Weights of a small GPT-style language model, trained from scratch on English Wikipedia.
Architecture: LayerNorm before each block, biases, tied embeddings, attention and MLP in parallel.
Each number is 128 + 32 x the weight over its row's rms, rounded and kept within 0 to 255. Layers, rows and columns count from 0. Numbers have three digits each. The size before them is the row's rms in percent of the matrix's.

# layer 6 MLP down, 384x1536, rms 0.0193, rows 0-213, columns 448-511
109:150140140128098128130057135110194148101109161137161136119130137122122145143154042121112152138128113128151136066097138152171088151161228136115127130154124160181183150065121096132167131133126118
104:134158103138144135153094115114167137125130145123107095133126122130131159166143084109109129139142141117125125203134116128079132122136159144126184107154146158053131090250125110178147135108107149
108:136186093128099105129156139123153096129125132130119114152138117164146122090145062156111143119133130125118187141138137140065156097114076156115116144137121167141124190080164074142109118106108087
114:127074109124166109107104139041092138115165101112103129154157130134075139187110092130116109129146152136136079151104104128099068056115119109110093128115113094134129126222133141136116107117103125
084:108121136059160121109061131187105147091111085156163134117131122110155024214113124129132107131138108137127110155098122156211153081114135110129140184127109118126095159130181065099158137132122157
094:148144129113135081144223137130150128123137134123133128107107121135149149067183125102124104143135104127119159156091115138125124105092178164139103130116110100072088131064145156111085164118111130
107:030132129165120127119025178146107150148139147125146119156132134162154136059118084174091160119151157127117206131106152132147168153112052089134115124111135115156126125142123128116116131117120127
099:215127138125112161090176094125125131144129138145113087120133110118146205105152101155097087154141133148146184108097153125079165066136163111159162123107157133129097067163168154129117140153131114
101:160167113154124145107142138157147153128119184132120138145075134140142131113168195132101129146118116112152074086127144136125127071144094143112159109121122143255107198159131150150157100099133129
114:000067106124133146148187111121119086127159167141143139045083146105137161074132060122093161126144157133124083106082109121190201090133098141131112097142129118183192154189067096105114148169150126
096:100255114173114124123071108132116136136126110118150142093118107109150098069096190122121146137149117162135103108079166116105145184096062138094176117134128135123070136082090125124114109130104150
101:162141127107067077148142147187148114128137099141146133106110123102115089079137255109095061190136167150107154149217114122137076174107111095148127135120140094115158133156075122088127123137112119
093:035155152122137137106137133099157150091149105149151120104161145113112079073157148123119154136122124114109097154137141143206141055140237113115153092138125109123134128103122123085146123113141140
104:054151100135129155128115109163097111134120106117073135130134136102100206121115098158136093119129148135135119134077164135000107069123128148121120141143125134082150114082198219111142134123125151
102:062188094152106145124196140133120159125136093132073136153127093146138120065158085125128141124162140101141146154113161103082140116134213125146106117128139135187147183071143153142118116126092089
092:238134116128159165129134145147148140128102167128119128181078111136118080124083230120148119153107092138121136111159120119111170163134148137102081107115143146224134112175115101183128103142097141
107:056135128145144130142064163130161162160124101121087116126120120139081135076129207131158172131111137135149147135090128127096043133128109117162127114135122121071255087158182149147138132118101132
104:103031126145114127149077122131141120141158137131145159131102137111106125138123233083148031132137148113150185169106169136164128140155085113129135165119114100189125093092093113152147130145111136
108:096055131136103160117109106183156111116149107129113130243157158099082136000146174125067231133093106108116100102120126107104171169144127143130116107141125139174103143150071111195159115122152123
091:255103143134064157095156120123134138129156118111114128159138174121128156085255076145120124113119112092130194122129120119121135100154204107094102145129129164096181070121141125097126131125159138
097:097075120140072101164102147143134122133112075140073105167110102149145154131209146124131149127119140116124083111072161125088166232133171096127138147096116126068166123129152145129188145157122131
108:088135139125133140132070117123138139124153081147129120154106116110132148111189163121108191111097122122138138156070128139143132157133238155151099129120107137139137133190120089163107144104151145
093:041038117119083123153072104102106162111109149123122155156139118099130144146156081125127117157114124115112105155124129143109081177119136121128126117125134137127162132085147088154155112109126124
106:104090109126093121132189129129138109084152033135118135048070155098102141108063150127131164142124095107104149149083202113123149113130092142119110102124134121132142130123057140058110142152130127
099:129151159135154111160087124147146127125148149119142136172132114165146152125133100165126115145136138143121154116095126127172075150110000140114146183144126128205127099103121167196149115129145146
094:145208165122110137125114103058155121115143122120136093120105147108123100138157161148106024120113149114084181105187130118174198110114150128116144097113131165046106145126158122142117128095145143
103:175126153142146123130090120137125115139153080115099136152110131171142121222130161193149133112119172153129084086153164121068117116136095139148111130137107126138105081212128144131108149112110156
089:091163110106099129152145108123084102124108158120142117063120114076106079044165156136118111101113152165114181167068144124164107170129147113140100117103131111088115117081116119143137153114095105
098:211036136117087114102114126140126159117135050136115121100071119103112176160214102156141045147116128145136255145151106136131132153149193147165100159146110129133122129133177139073144122137139139
114:108099132113111093126188134100137107117136141151136130199073149143101083104149163151108208116124137098135137102148116118184118153133107101132116115141137120084160097034168088186113137144117121
096:000071107156147127129112131135135118151126123109111102060167133166161147108157124106092189124107127117123117165040150105120121125141255123125143146101125105090138179169092069122083124131110083
097:136037114143134134112084118144118128130132169106143149199151149069161145191119191161113174140135108126115115137218172090136202109124172115142207065159148129175161137192067092145119135143115132
095:098016120133125122111145112142147144125113133146125119217143106149156149044097229175141130137130152129116000106089110123179112169142033135135124121128132116176098081106205158124147125117150164
096:070201144131141145123184145154144135136138120096114110117123159110138135141086067105170034118129120132138197112171166152091088119082129158094105167135105093120120144195175115188143101131137141
105:078231100142100128134145100093114127145148112126041132215117134082059161118184181107109102153114120131116177169072159121000065132149146109139063107127132134130093147185151118139128126124134111
106:066120139134102073124122105184133102113107118128123144142132164110086157123090144121119226107127146146130120130073129117113222106136255126111154133117103106142148144089145133058109124123132155
106:176189104154123126144133124137120152136136085139108115072179128113088104112131169133139099093140120137158109105073128156115139100130220120148130130153126129167143106166087129157125131148135152
107:162147120137136121131123144095118136137127116105111140186120109104074119108081130123150142138119118120130044158143135157084157145127123118103120125111095135065142136113169123125146133090091137
092:006050098129104120114143130094111154140133170111078098130142139139103143033073195146125151128120123075097129155243112127107160136123158132107127133101116170170110160163133126106142140115103110
096:174106093129147139126219160065108149123121086132126111195095130128207105184150216100136138136130094120149065114162094150127073156136009124129064108145134124108121082127073157123104141123145130
111:153104099124149101157154118154127140163135113157111108177180128135128228148235093115139099158119164134102188158103130134099149145122122132193088117129123116016067130136094124148142122132134140
068:084123131147105185091195132127146143147178088137098145132148111127115230155082240134135157129129120143125100122167165118092133113139127131137127124107100136125114095156091231000126133137162140
079:084103106127095160124156146160117154144127093134092136095134134112108186175057120164115166115149163126126092125165130120067136026133139122134144107131120164055075113086143166119085134135142111
098:078068113131104128124173157095119124128127058149094100143163100141202115183153031092112145114148153123167132188175122118101180112144202140160151134110129149143144128109103155129140170141123131
106:117136122138128127117093118105104118131133134124110096150135130166139146085181015146082081116136130119125111118091146141085169137113086113116186124120151150125124091166118101066115110105081111
102:216090149125149147115131103141143145152130141099111124146190115146153142093176049116125132151117119119127090145108159123099130106113205122149133169095124158042030162132095137200136117126152139
097:172086137125085076113169118183144135130115153097116133126174158122097093084089064140144124163132123118142160123165139124164053150150014146118089184132136175121085106062167116117114158103126155
081:072112138137126098114097128102138120119146111122169144067099138111170143179114174145159122096137131101149200195145128136171091167127200114153178073112143124162105137112110103130160144146128142
101:153255127169117135105158133140146108102104161134090147255103143101134105140101127104143119117108142123145143126158152149085177117107010133080138098132129135125035101086119157111151117107111132
099:072086152120109129119146090115121132132157097090116121118095147124111125110045081125139092131100147138089136117112157131092109121130086115126093064125139163181066094181130130119139093099164144
109:208255149119145131136108136138128136138122154121123120131108151175103141077120000086138085101121145115141098132133103139134124104126000124124106143149116144156083127095186100159115092133141111
093:151131117151153123123112109204092139143117132128144120169114154126122146162126028135143032073119125120125176135090182119153104136140100126113099139132135144102119140195121117079151117132139095
109:136116104130144150154085112119143105156148158130109152055170136151091111133110169150163153102102128126129245066194091143129133095144089143114149141141133130085089141149141127100118123118136110
113:169195147096126153129178101101164117128103117122160150127099120115093155218145220135159089129083108123128167146137107142134181147151174159145136129107119149088137149158095115129119120102156170
103:132012126134145093099153143109132127142148124128133121088124150137109100076131104139098109109137159140169120113163151124116112129149128154115125132132120149115163156187105123149131153137134139
091:071125143103125120138067127140103085115128173138207125077102162141133115140088000162126129099116111100126148102114130119255152144129098102119123171134114115015085162070163156151132121099153130
101:244185107149124117133149167121146133134154160137156107153162108141114104103126151157142188134139145151144178140142161148102110164106081133146100125143146112185148121214139184074156138111099121
094:088214108106135088129142146147076129097137111113160129122135091151112119129134179155111132101167131144127153141158161123226093119101119103130089130130126119179058161103116115135110126158134149
114:096091130115139133141058106125151152124154106098129149123112138127161183183176082164158066140123130143128157132119139124146168167131000133155122135110119127182097101137080094115141152136136124
112:121069141121116129117118121163158152143146135143132094136139159123121131127160000155100183124147129142146198121161109132135025083138080138172140159130127130141156102130192131130121140141117154
111:110211150161080099115074141123147154142127086126119125210150142115158108147093255145131153145128146145149107125122108166073157190150120130159155144120146124188137116166152137155141110122137131
114:055068106122136106146150138160114129138109191167192113059159105151151092124157000139134167109151092142116123120149095103216119156144127126178154139104152108223131146095140111160118107144116130
103:148044135138091138141223124117138117109103044134128145120144125127137179119102096094120197152128118124133066115175145144127146145154134149132105121133150140156135046139107131101101120133110133
103:134113121150097137138149143172125154118121171126104079117158111071141077153104183102189095126147121132127050085140131139092138156136117121147112137091140131092096172100130119166180137152173108
095:160092097076164131121151128102083146132146255146142120127142115121150144194184212146152054116111128116163093201124152105167104149120144121162109115113114107120134116153119093051134157152137150
094:184159116120152079129060131126121163119103142141140151059139134167118056147143085105156119137121140161147038135154105107161157185139111126102133151160108128118096158052136128133139103121118105
105:199131128135122135144145132123124126142130163126122164087146139154132081057064142118171149136115138141116191111157150139104103078130183157103126112113115080180158139099176115112117046108118139
087:088084090105110163161219138135136108139122161142117131153131106154084071030091111139162148115116102134113077142209161130081092120128117155135119125124127112135122130127156122097054112161124066
095:162051135109146108144236150142158104137143153126140112147096154143135131141066034164110171106104111147152163094151104125124115133113134126102138171140126107162094097042131089128124132136143144
079:141250125148085162113076097103121113166125116134095120155116135163111125194201163121118163102146130124115149101132131109072066196135184109126116131115141116158119117145069177160068105131087118
117:102058083147128146121170121180148126131140178094113135150120143114104164067100255123110103112142140115108103125108149125130161143152130133141128133131149142085142120090139153128157164146134127
101:199132166128161119141161176180182121145147144140128122171143123148081098106041128125137112157127111119140140087050113128135156088121182138120197172145130133115123115098115150114150140129129161
098:127112088125077156116073113084136133150124112136141125155122129141115161100114148169099082138159112072098127243051161119139154096164063113134103097130143120190090159032128164108109126142113147
088:098115130099100123136151154138137120130118094114115123152109148135127166086164246151138201179115095130126146157132113117159139194116245145114126165125144122201100073171125121114156124134122121
094:000156157118152138144070149154145127117150094129155098122114141121151091151071137071118118106149133129134094139190163123151056150114045161144167143142114124120068138135108169128111091123124152
097:232118124108148106133193085156119134103113116161162105117128140083112049128225055098122068102151111129117214159132083121148153092166191111129098096121128111096061113140157101088131116160151090
096:124055110090198134145119121172115127093111164130159134130107117080108150160149025143128136122122124130127194086139102102165084104123145134111119077115137167106131105052124104118113132122124142
102:117161135140116146128151115128112121134124174117126124145120138153154114134158098135148164151130120154135106156086144136139109129111111123114151135139136126154145108189162096193160125148117117
096:215179141156139112124140115121119105119120132120149114102126152123086144158172149154136088129117145133143205135144134118143120088129229129119106090103158130140184127078123096193128093099121161
093:162165123126120101135000106221135125128116159140124164138159119126103101204110068127123119126128126146127128097120151117093033051153100124133128091125109139183127052208134066060128112142143111
098:074130154125100125141125137130096150103151147138187178127152129110135164200153080074117117111157124128122193119140167132217073022126098139118144166123105084148169159080151079138138072134117140
108:113062154148107092137097084090137090136133128132145096107085131132128107091133229120103034135144147109119065138000156117128143152122111160153138144102133127177128121079118070125138144143114194
096:095172164122130133145132132093151126133097166143104130139116111119111077095114130082141101133107136132145068129146159125106214128119184146122046146108115150085117186060178140107167150081126127
094:191123118104148126106116136151143124113140085111116128125088142088122087119138092101124139122138143123144134129102112129077163068120098126108176143113126150066194093129132103053140148128097133
104:106127104108136144111132134120133139094128125130113107108123147083128105147112088109130062110118092098118081135176103151112214164187158137123129122091112109057106159146186157126151139128157145
104:138170156123123124167145125094161134149123110125107174124098117144115092165179135102159117164120133138173134072074117124109187145113204146122121160150115118098166106188110139171120131141114163
082:133255105095176109140070093126090108128135131149131123135121123110136121150200025106113088122136109130087124194142117112130052129118154147121120166148123106102110104142134107095174130121100135
096:118249123114150091111138140162116111102123108098143158190163154153125118079197205110143209127130144114130083093089066118140122119117116117099202119120120143125134119140062140116105150131115091
100:209209149090141106121135150104128139089143108125151141077139141149105105137110089118128043104145108122122056144085069104130148142120132095130146136101127118140036163152150132182150129152119120
098:207154145140155126145166124079146131126134110147130107168153142135141149167194073107133113158141152127133186148148128129141135140164065119144065106131142138086147110255103136174157144160140101
092:177219153127117112126150141143095130146129086145163129146144127166135140091082255195124145126151121096143094101126110125129133138154146129136109113140123145170122146065158187122156173127155136
101:169050162115145114129118114110187114132158116156154170135095142105130185154107057140114027119119124117144071117150122127199130086119080146153130114136142141150111199043156118139107104107136176
105:178114069114141095137142149163102150130128151164128130123120137111124144132243022138126088150147137168136205099108145139114086049136168139135151108155155130221196111000153132134154150156126121
097:089114147136146116124118143118162146122125138104125112116142135070163145106050184136139033143085140098133137154080150127123121135138115098158128160111134149115067092134113091162136154119104114
100:082156131124078126141164147121138144130122105109089142186160143131114129054108095117123041106106093141078094100109138170119115149104035147119100132106074114213065105165112100145135076122146085
095:236156117136096134147151146185123139125142159130125106102121137071127164149144149141130102106107093104106123097116126120140130153099160126112154161145136148000141177150118161113121171127137104
103:150076117102109082133130130098131140104107136122160118160099126105103141153165143124142137119150132130130099167093123151213079115143016133109172131118131137068116138008103123224131130134115143
103:197033163115140181133137136106123139128097073114118101129173125085150131097168166118169153136142086142103247189182117125124128089109141112123110157144114132219104108102189189105160171141127121
085:132098109192096176110189121170142121149096099108095120145193123151123125097188151164101171095108119109106099171035123133046133123119093120137157114127147144149190082094131204098132121147084131
103:134099120151103121156087152124126107116149149134130144129084139104151106152180085137107066123130116106144141147121179127132075113142122133131090169115142127143061142136146109138165137160137119
102:112044097151138109092127142177133165156080112109123096162144135151144093230115090161141255113123138134114105116131117160113100167142159148163139085135153125108172122135181189143133144114162129
105:152056128120131105110098148068123117111150159129127111133164139154166150154094000141109137114140129144148079094156106131210163049111000138135103135145145110112131123062138134027141128132121127
101:039095131152089142124107112106125159129150157100151092087126130118143122119135112124174037143145133128114142148184148141154151127131015142110131115116132149122022034054114122091123160087151142
116:098193141115104138100117143129151123139140197080112110164128178143151081141181091102118123142123127132094133108223142158138162197127013138115137125131129146110126121116092137187115117109126102
094:145154115134104079108125038151133154126092113116109137187088124117142196139089118135105163127139129119157047108171140122089167101145182130153101098148137119097184119104127179085111118167134124
097:141077117102127083128143117148118116118092142131143131131159127159090076137142020125088097109144132137134160098130133119147122146128111154125131109105118119088160100201110111138186091122114158
091:223236090132106117117050118153115143094115141124139154017092122080152088089154226138150066127121116108122156061114126108100111113126121121121140138117154159156147164000126084137136123103107136
096:192220116130171131142089081155116107138128174137171136129164139070200124216014214122110213142099110113163014098187137120222122131125071140107104177144116123100130121139165189077186112129131136
107:074057156146136109121106114122161123137134138139110121122137153107143107212138000134131129133112161144139189222140117119145075132162150141123098125103132124186089118142055118105128159132142161
092:203076121140137122130109164127121130136129121110148135123161133163089129121124112104151089131125136136132040131145128147151090155127040154134117090094134100000168173248124132121118129142129119
107:095157139091224126110141154144096127090128145121125105154112119152071151127076158121138142118102133131122173086118106154150135226113212138112122128132109171114200121021106143139171110098136151
091:126144129219131185131139155121162114155116131126082125133214140129110102147097156145141123141129114105107102182134153131074147122121111141109154125109129142113125149116133190125131129132137129
113:082132096096116151139086151075114114132112127144137133144118110132155080190157221113083150132132149117130160130221126130192117133097131128146060137136121127060125193112111134087131132139127099
085:139255123125121157123116118127111136137076146134106119141128149115122147198161150096121175141099121125112106071161115124091083109152177096131133116102132123138126123190099119114101154141129084
102:139117140119091145115087162164158121135126124137140119117146123186121106042161176109150232176141104152140114171082132142109117185123130123124105121129134109087091176103134135103137124105133171
103:169142108147108161111173092162107114132159078153144134179084138120088141020090255187105131099154119119126103127114118119124140194145154136133129167117123106153127076052154132130134117132165138
071:182117124081119065131000140130119141104151119126195170155064115133111130052162241073125193130138139105128115091082132140255126117128150128145108143132134122114129141081144112167152134132112097
096:105000112113142169132090138039170164140100117091107149118127082131136131045185074144115147116147141150154180148114130106082127107130161120122121142120125137207142094111127149055118128109103124
097:179116092167139157117155107123107127136131065098088104089179168108116138082178078123158187133140152129114061116098134099038059137133040150105106101112123136107068178119096143111141137123146125
105:225050109112104111097105134105138114131123104108090125140109166133139105132204151114130166162141138117130175156063131145040103101127250117119136120138139095115147097000150107110113186138120105
092:065101159109085139111126134075132071112148129100138098125167124092154134186150075125060114097120119101132109102194109145124076101116053124105145117108137146105148063059115168122143130121115106
102:153139122116113123101109130139122112132151147111102141126149132115172142130070174108104172117154130113134008107214101143168137127118162136136166118155127152085153164214183107129147151137131163
104:185087146103131164108083093113158101098160101138134129126143144097093128180039123112126062122133113115121153127191116130130076156119067131132109139126144164138062071126113141069118106110143154
097:038167147125125128148213132159085139086123122182124136104103095162113140075073127061139076114137122126082133117134136147097137152144101122132128124116112084162103124232022107130106097142125150
100:117094114132091123119104127085112142154129128142128121097139123111126121227056106104125053150139126125107134121186100137070099149112167146115120145129122147203149136090148171146109118140099148
105:158100099133178096125155145132126127131136227111186125134121163166096109117122105121148125143113127144128222158067137123217088137121223130128110172132140149089144166089115106092162110121136113
097:166200111150168098142172155058112167138141138121119122106219160159188135153135116144125148136159151111078079137215116120122160114172242117153163077127160120128133153186124143110171086143139140
096:049124144120114139122133154188144122118112128136135135154064138120128110072052176142116074103115099137122181084074116136104168154134174142130131109098118136099146183000063130069117131106158124
096:117101179110080167138160169111150141126125151124147144110167148134113120126143155121115127129124109120129201141144127146159090131101191107114131204131121127178078115251117116136126150137148112
111:145094122145142139122136129158150118126131044146132153125112132138138135136160177131127111134116094132161043176046120125116153172113194108149138077127114123027137116117143148172113138113120128
103:104067163123157171117145184133124129128086108113179158126123143112104172171122053157165166114147113116140145145155149134173138146134157151116160126148121150073147159170109133123172163095140115
101:068175127106143177144223156136130154089117083107116109057149109098119122165081154121147222133130094133110038112208150114090122133157189110143093139123145139111100170200141140171131155151129095
116:091103128120113090123099119103127148122117130117127128106103101131130151162059140113155112132104128137158130173091119115025122166159063150124147152135129138219166102189135149102133104136104126
096:004029172118169150132065175139153139135120108144133141109112147118093154165071104132075131131137122124105186134093119110103111140119139131126137141125116102128126127193150143135106123145104118
115:104195118127139090102085099151122121145150131152175122124116141144140124217155104131133100149125109103128136100199089133120162121120139126134135170165144111112174170083080133175113143136104155
064:134096154114129160137194137120133134128154100136063138126140134121111143132129051159149205144125125127109158086174102144123195170138124136144124146128116131140113161096101113132063125123143134
111:126048170129109144134107138091147125113132192101104083069150140109131137116204066116117109133124129154128147122153109135113112065113114145128119083102130143097079150156133104151145130129126156
093:221110113144161129121141113125132134145115145139126136145121090104068093104132028147154151121123146138148159127107120112118154157141154121146133139097122114111092116092201164106102108114123101
096:147133140168095148069130105081132127174115083113063144136119129088162148109140224100111123115133156114134061113053151154114145131131092106130097118143139155135100130145097150126139128122113096
098:242145118121158148140128124151157112117129141130207106113130131188116065047109040128110193129133136109094077120166127113204183095113043130121138094139120110010150115152105097078176111103112111
096:073136087125138071098124141159116150130152149124118123120145138123144114078185162127109095135139108125137221112142126126201149119136140149131198125128130155127123144015160104141136161100107128
100:073062129132060124126102130146119102149110120120115120164134108148169169017148095095122070158109159114148152183114158144100174057122063132141134145132129111073134142167150090106123117114136132
103:077115100116156115134148163126085161105123140152139131080137131203163105158156088124184245126134133153140104099140170108239194123158169151153141167151136119018164102153140079101119106146147110
105:175153120121138145132171078106132106062123095108119143141137138108122133205106000101105138093116133116135088161126152126149137196143017128116121115117120132158100070104141125055127128121141172
099:113096134146106137132060123124120099123106154126100127135151128135152073100138226143108118148142131105105131137110126126130000129106115138087071127143131156088133146134133118080109143120104132
103:149210159117125127149197128122148149130140103120136158113186118120103089112193145107139131157110117106106161148154148137116211195150040115153116128109118145148108113197110122162169147131121132
097:014133118110143190120092145092102134127130140125137112116154131138084165055171206166141133091149107130093195144074143120158144101127172128115101137118111141244129102132118128036149113129134101
097:000146157062128140129189124101131110103146163142121132082138129135092036159132155143141129138125134152105008101146121123147134150110174115126121184120123118091111148036107120139134120150121117
103:130204117150132125146105099082100132129148118092154114116098117088106135155074169157118148147148127119126157190153163134129030138126147111107133051129148139098156108094137154118127115128136111
115:110130118131073104115085146180102154158104124130121125172165099096094067149070210140140092122128117145158025136108153128143148216135103109123158113153113106161124144128084095127143140127127124
103:000122153125180132140176126233116136122123138128127139113151107151138184157164000119160152121129098131120097142127119113077122074134129109114115172129126129138164152090122113155094135136113081
099:105177119127105112108171114089123111105132142154135125119084136117137176109058255166118221117111142121154134103158113133160201068130122119130139111146137134083177144077099130103118160109124109
104:068069099145128138126179134111124102136112085134093149183130104144129125230167119131113147123135155124131116130164161138116169100121126162114120096135131143130153077135154140160102124145119156
077:232133116105119122122087101153125099100118126121153126173081115121108078128164024098122063102108119134131086117093106132171087003095120124126143122123139136117107097167086030186137119107119141
119:110153126171154184157137102113113131154119136150065125063133101121075095111115184159112099110152139148105191137154123121049128074125167137097174097126130123179136096000183136145114106118097128
092:066196130121113134144123151113172115109107100104128143047129135147107124049150163098174111145115114114114246069000143135127153159127217162105107099142087157171255129199125094157160130079145149
102:085094160126181128123218152133111131104128135129094124131120157118148115115096093152132209083150115138109095118116119136160209156151127133128176127142156171173140124125168126187138154157132113
112:204211104103201160128093116089116124145106139134088142137126090165110098120105173111143102136125108122154112141117132128050118172130172158129102123137123103141160146255169152121131124106109122
178:120136115178152108138144153127129127119122087122002137146141110136113157141079122134129138105154135114120076124127117115000114065116120140130150106148140123123128156099100142119131105137109132
114:118198142126130076131073145109125122181120144127138145140084127203137142122163113155162116159127125140142169100140107117138185100109134117126137184168135125161128171041096078196106167137114131
088:077036112164148151149129129109134149135150126123057144147151127152144121204116108147124191107149116104126189158118101135048125182134172137124150119101121127087122153135137129155086101111112101
105:161123132128115109132115158130096136127145205127145142121058093108151155148059069124128124138145154126149103119110178119160250197151022112137128126112149138113136107000168133132154134134102151
096:084105140134082122131148123144131143149116083126110170127123113131141092157209255079118156116133157136148136121085112114126128157121111113137118136122150142129221066081114186135116117132123133
099:196165121138118111143105110142131148118145133128155116113066151096124106157096073151128123126146111111142138146187200121122187095125128108136130104130124121086051109189154154120150117125139100
101:255111128122101108124228149126124136123140120115145126083125130107145130122153061147118067112134124120114142123199123131179082115143088114130062102095125139079147179154110092225150136137094134
106:097176152138133103125190140122142123143111175141106125139160125143078135115081154131122227141157121124129055096163125124126190144150115083129163111072115119136204196158094105115127131143118143
088:149220144066148134098113145135111119120138099137133145023131161134141112024149080115117145142131133148124159122135105121140109142123181119118123158116141118197156180117161112227138149141128157
103:041176121133111091137091137186122092117133157094130125113150097147094144134235000106107101118133128108140198117093150124196177183106153170111116138126110146092152179148162117211119128089118140
102:129077170123118129117099171095143138112138109131155132108075158141107162110133123123144083142103134139139208145099109152153136131124060138143095147176126126104126073200136116098110123117130135
097:118028138128162140134131125048130132104139099138119102071116134109129118177129084091141169143115117107139045140138117153062132098115114120107120140147125137030146136106038127197080122114154087
108:255170102159134132109112131133161127135136166104119120151146156143086108076113122134119128153145096108127140114019109139075070142158137116132150156115132136135141157133114143144134129127112118
100:137039153123135118132120152120147128142156181160156110106129122108154140155117066151114089130118127151135124150139086124108176147139161147159110120114105120098110138101123153145109149139132125
090:185050126129115083123077145181139140109151062138142126121130095152121119102035153131153156141126122182160088152103156136184163221092156129147127141145097111168136122054078140130124131120128118
097:050128112131106104114112074110104116104127116129143143123139147153132100215235094107103067115102121129129148160073111138099153114109113112104100133151096103088092136106110132113118120101121125
098:222151140083104113140168122112096118130168156152157119125132125130174099204132045152103160097137144126130167117201133131171086145120176126126107084148128106178155108041144116127120139140156140
095:107101111123129111117106135125142106104137073101121145128109121104134127099166121138117111094121125121120097129000114127147139082106122139132131098127128131081106106099125086106095103143117110
100:173176098136107138162136128226143123134125161144118148141175118130102141111065203111154155137130149107149081092148119116134147087141120143123118113185133162107064192163065150119099136142139123
099:123218159132159173152077094105092121128124155129113114178167134091119159255105151134129111120144164133123178123140123133109083042124039091113122133106120125165143123105191132091125098180166154
115:170251110149149119123062115157123121124120173166134115172109126180156074154158106143117121142106123126147153071123169126122118147112110144127083140152126134255088106092195117137133119108125136
090:068169161107145156116086093113131132119125161132146148120121124133155140123081095122126137128127128148111196078094135137179196052153111130122125162155096120130118143122083145162106126127094130
105:129104141151177119139174105082106100140094151128078137157121113133134063191167174108131109171126155133134146114114102111106107135103195147111119108150140125158134105140103149147089121126084117
093:082051097142145117157159146177127123124145139126131123138083101125133132070161004179129085119151112120133099152173078125107154130140055120129127116129127130000110163042170138101057128105131143
100:223100140132107138122129168166123132110110127113107117126139123184051150162089195134104152108124141151129195146131104114102158200135110121139182144118115141032120203028091142125123120107145128
073:000119118146118135120195158149106135142142096145123108134190124120162137073129155093127192139147136143135104092138109121121125081121130147147107156130131125149137152158123119080094118122125133
096:091092154127149163116191112166125103141122174116108138107125136131122140038110036142117244127107133129121092169142086137068107149141121129141107115098119122083224126033137140146140142121137120
106:117105164106109126156115162123140120123128084120093143040132109147114128142185255165109140161111123145133196176190123118107135137134190115133149141154141107153137090147159080143114144165143081
083:197248121125145127109115114169136088125115132112114145137114143096138170213052085165129209140095156127134185119117088127127119148135090134135114123142134114208113116144125128154112105095110106
094:132097167159146118136134134129123116140130100141144115130133120152107144195154106151131085135136145151144137119067161089170194135128106103137100176125146124128128166154143127084121153143157158
086:095134112138158118124070131132141141122109125123135118100163134157179165085132186141129169141123117121106185130106098075121136189164245135145166109107134138158165119121140117137143128102129138
108:158144129084087135114048155175104125123165137123193117153080143143185110045199067131114175127123103126128155099151096127169172120085047122135142118126124149053171118210131118140110117093145130
079:159136121165134170121224156141112123152113114137126125133161148164131171140113183127140127090140119119125067055128124105075136132125091148104172105117142135066118139120115252125134130150130150
103:187082119130103113123095144160112114146153096145111143172122099168118111166202087127143140147122117132131103137087129136142063137094134148139133159149130110067110115203062121113131151111132156
102:097192164111122135128053102131121143097115126105133130110126135119139122149157018129178147126106128148149131125134094150104112133138219138147112163127127141068168130231146115119130141117131161
089:208110132143086176124181103191162114140133131136136150087171107105141081130126130099127192124121129141123125124162082102106155163130085123120086146085102123158135133108118212135118115116099120
104:192203104108183123130197138091109133134142130143161140151136114098138138188128173105115102149113141165136155144155144119226168090091082100152105119140117117199167204063106143110129144097104128
094:115149148108111137114137111117141141141120083120124161085187125078140119226078134159124133119133150112129162105124125142144128118142115106140130131110100101255112127179138168177128126125125128
074:008010121137125179153140151139109141150156207134059107143113110109106172063078212139127097149137139109124133147151130134108067127079195133146166149137127154093147179091176156100154128129136123
113:052090192126135157104158127145119138161106160088134121102156154111112224175118126159157147131149128160111138146171137124225155102124170126110153154115128140132031139183126114128139139144135120
095:117166065107123126106027096122126161124116139139155110129142150141125110106120000146102118087110126109092117186157159143098108132161088138101127102122127131148136143216168143070129121147116137
093:064047109136079151123157139153123121123121112125120110148171146123166126099146135131134153129128099109123099152163140157125105159101115123129164112140150118099129126089111122137080137097132130
086:009107127147151131116219145133150147140137136112131136126161114186165186114023080148119121125136121116105119111172154135049124182132108119131125098114128121077184186202082124095117114130119138
087:255094138128145156151108130180102161151104195123109133133131127090140136115081235103138112112134100108126156106092143111112113110132159122128131148102147126101042100255073118146127118136117119
103:095126122147109140126154158162118129134140175133128117118086116160138124090175052125131101129148152137124137160078167111118170115140162133132106110118127140214091116062175115155147153134127120
106:170130175123121118121100139181130141133121077123133169104122128163147149108173000154159140123118153161185210110203145147156139131145083115160098167102107107186166101189160117159164133118121124
106:102193090115130138110128103144105125111098060136151106122126135110110092090156005108152026122130115112124145115179136142140088107129122119112115174130129135145155104116147117109139134129143151
091:159190126141153111096124153184152106147145061141136105127095134133147110085070170170116154106134117119107115142129114108120164157119113122127169141122158154098110137111181160132105111143106135
116:186056112105080086128118140087097117130129122101203126134111139095129062155148000116145105135137103120090217138088128114212146104116181134106130076143131135199120136117118114126115107129143117
094:128000163132168128131077123088139135130156124145124140092149119118068156061215183133164107150109143139116131187067128122083122105138195140107134121115110100131084065088180158191153083112150108
100:013165131131159105127094072141139098102130061116162141113117142168126195062178111148119143142118140130123143141020101102201125094141150127157163149143120120177194120119122121079080123155159138
095:125074117108150087136131114132125130091143074143130175069081136139107088122022172157138104155133163120150128089123162122220144127127093136147067107105112111090125139182145184102155157137137125
089:104077111111090110094139107125138105113115165138154124085141131116129127135013177125112127143116121138104104119087125127197152052140101130136110105118127108055175123115116084171139107096139163
112:133154106132169120112098117139096170120126140109129122138094090088140152150173146129133080127155147119102088127023093133094122133109080112114145124139150123075140140071151135148118118132120144
112:255255088137164145140139126167105122165132146108182127130141152160171105123199083151128110147149141139160132118110158140119122156164027138124149121152151144116134182036119153136130153116116125
104:118039119110141117124176127106101158130120124116092134140098138095092110119056145114137201093099099147117030110170155156147157079136126139096080146122121140179181118177129097035108125138135096